config.yaml
n_layer: 18
d_model: 192
n_kv_head: 3
qk_norm: true
init_std_o: 0.0
init_std_down: 0.0
weight_decay: 0.075
batch_tokens: 32768
seq_len: 1024
train_tokens: 204900000
Each number is 128 + 32 x the weight over its row's rms, rounded and kept within 0 to 255. Layers, rows and columns count from 0. Numbers have three digits each. The size before them is the row's rms in percent of the matrix's.

# layer 2 MLP down (transposed), 768x192, rms 0.114, rows 512-553, columns 0-31
084:115185177104098104184121059172083148143136114089108072166070145131104140093105107127130100158115
086:182122107093123230132146167146116081124114134170101164062173169160151081104165120162147132145124
096:162096106074143107173067117136141162109161145137105123173096097075083143077130154031151112179128
096:171112076036120198156155195067119112107111163205083097086086119157122167163094134164128139083170
095:130167116143138124177141166127112124104094153037138092085090120106132147182156143111121116171146
093:149112130131152134093131164164162112147147139110151106110125199130127114156081131119099049162134
095:192109090085163091157094132112111143089160170144080123180164125165109141137127133125045121139119
107:123146085213077138102090137125114105155129095174134120167185094133146104119167183123144184150075
104:104117096100140136141059148149109182132183126152136132134078156090173105136090156167109082164111
103:133168169151165115126122113133094166080155169151142159109119138109131107178085118123103164118149
093:050122139148133095169128041180095179113147120152169100174110035111072080140107139151117103158089
105:159113150145092118141187078140104146156129168101130122132089105116139122152166112149189108119071
102:074166092120139155092082097150091094143145125124152115086098143155131092132150118190092137160123
086:092136143111097188118155157152146118147115126102140077119158190149148097182132120147068155158140
101:154148115131061156158085162130047140115131083085128151124100116117130163105134143145135134101182
113:170115102159138125121065154096123144158170117183163117144127114132126110150086101165096141116159
088:137086205107139120099131037160131211182139147113135131151106123113130118190210143129117131126149
099:107129101152188118113134204131158118175171081095102107114165160134114111110131152091177155114152
102:139084112168080184087121170103158123139143129185085098141070122135123115140110135174105139110144
112:120132099125140137069151117147103122135136080179062163103134104116111125147172185157203152107119
092:106146118130122137108108176170104081151168118105059130113126167130074119107188085072146187152108
102:163107087093125131136159145144124162159166130106136114137160101065163100039137123152195163136082
086:146152121127084159120154201105125103136159135087129111094128164100140065140133095188071118137179
113:128097091138188096113094116116120129111160074140136114071136090142064095105135171199159183173165
097:111105125137169120074099147114135154145093175146116088136146100156141139124128135082147076118092
096:185153141173125163065040203132151092122198111140147199123134141076160152089134093095110141136106
099:188143138097117124173165122044031191154154133085096118093119142162071113150111142113112116138090
105:071124179109110112115105088146101132176189132068115148118157150163099084115096055067136122126155
096:095121104137109125055193145148116088120137132045146126120139137117119105136065104079095144130121
087:120139085090152140094087130154175085068194096119139140103137111121185142046110140045107148172130
112:191103092074102147108178117110126171110202149094095128089079182141130127071165160076118145138189
095:126094138123081163155162103178098116154115148207101130144169142134129146131104153150109142129139
094:119160090129126160116143203173206086130096103139113174121129194157165116183175086083121097109145
109:136180172176132046116150106132056144126177084129112080149089145131130124117174117131148143108066
105:117105158135088118156105178119161123138166156104129097153102171106192138172058087110079149138164
095:124104081092133187068047101151171145093144081123120088159098134190151138197128099145192165111138
098:152128142072085199166186066129060155133142153123125109075135159141139117093129091171091182144104
100:159084064053092154104141150105154102143165137133096108111117110161122139197146078110128184161148
108:176138099117164118150140152119108114126109118058181098065141109117103169111094126130104118109163
091:129106118185109164158073173091163110146151134133075146134144174147117134144162085103125142163156
093:110128125144150077170108080156124155130134169072151110170183112105099110117138137116114125081044
095:162095087111134091145102149148138139091162099073150053138097074073127128134107146142134173122136
# layer 2 MLP up, 768x192, rms 0.124, rows 513-553, columns 0-31
075:147096095041141084124121152111147112098153117100141099092135129117101126085148136111135109154153
095:182130160145119126110116090120176191153127101150139129143174115138117143089081125083161094165067
099:124164163061148120105147161111068138113124129155115118088158089142073158147056142121037136104172
089:090159079072121107147149157113107145158153145079098131132118140147101164078172150081093118152125
092:092121099093115112160166174133119086176149146094061132120077147164090141091080142070119106133156
094:134119151166124090136132127136097147162123177154138089173116054099161174106150175135139113101146
104:135141067107112117141073185140158082213084171098134123142144174187059091126155131112145137103143
102:134131087109130104091059110124143161170138134131093099123122140157068145056114132128159101107096
096:191129105119188107104126157131155154128134115107093116135074152086146134109119125109121150095126
097:103141096141128097128136154151178113119119122064160054150180131114161172086193178116147169130160
103:085177154069082100142134127119133128130111143162111094105142177086129142135114193114140034170117
099:108142141138229110140145132093097107135155069182153122159076087143150155158161121171109141124194
093:139161166096112112145172126096116148162123154081121104132127086092151160138080049130132122167126
100:074106125088107126134152148109105137137085110101135151125107157124150169142093153148150097137181
113:131184151123094111125116121144068114154109102060119123154124107138132135070151149104143086148082
089:183145071080071118105094123113140151088134152123143101130114108107129153122126116110131078134124
097:118121111106216118112126125074147132138076116156074147154160164119127176075174124090161141150132
093:160043134145074143203122138113103093163069155181154122159117125169090143094101147160157081101077
113:107125121115150109117152102154126162159102076127109082124143073117093138106116101115157109151071
091:130147132101115119088190085064112183124087085121098117128141099074056157085179120117152110208155
105:186205092142114132108157212105108088144114129127134092118138149111114157163113090144061111143167
085:089192125126174125135188149071185146122098138126140130166146150097135151140107111115117111193145
112:059157127103228128141137120088130168147147095199130133138128160163195168083128114140089135080197
098:106165182149060118176141182172074075115140156157146109114165137154068101153141135161043093153149
097:105168147100158114107213037157063161143126154117104105121120133182161140108151147171131138154112
103:090121142162052104179160128170116158117108148143098107116154060088082196132146144095103101144140
104:095122136121108116179154115166107155169083155155112128114144099140132184090113072106124116126141
088:100083074124129135075096111133143148152118090075157120163125143140193097186146126140066115110098
086:145152104174094102084167146113154094144133246114120062131136087138169155117051187109108090138183
145:128122096130107099104123137087120152113080106133109114122120153134174196069144146078128144141156
088:170091083094070115183082200126166092152084132096103093131153101174050087105146186126195147125143
093:131101059157101102106108164133181105135081089157147120168124114081089109149122106118140137134129
112:107093155077116121094160086109100163143112091147113128156112109096099129119164159083076045205110
106:114183126170132108118149116119134105128140177134095115139145147120159162114142215165103145074106
089:163089126189099136162123168130132169125086111148122087164146150108041115145138140121173140147072
097:055136185099058134168163024123078191167103087097133111105103136131098154097125108143126138127098
102:185071093057127126099133070121096150134133066067141159142142059128072143129138193115169104124150
101:115134080142138109070166142139081146124133192095130104149151157153150149060138128108082118123168
089:118172105144132082160116181094137134124076156121103124146131099142106212131152099115136226214144
088:169121098082123129129126149083123126166079190107091146125050187138107123153128162146082139160142
084:115121072157172140064154061117161142136118113146146131135072158157172146144108130079094120121142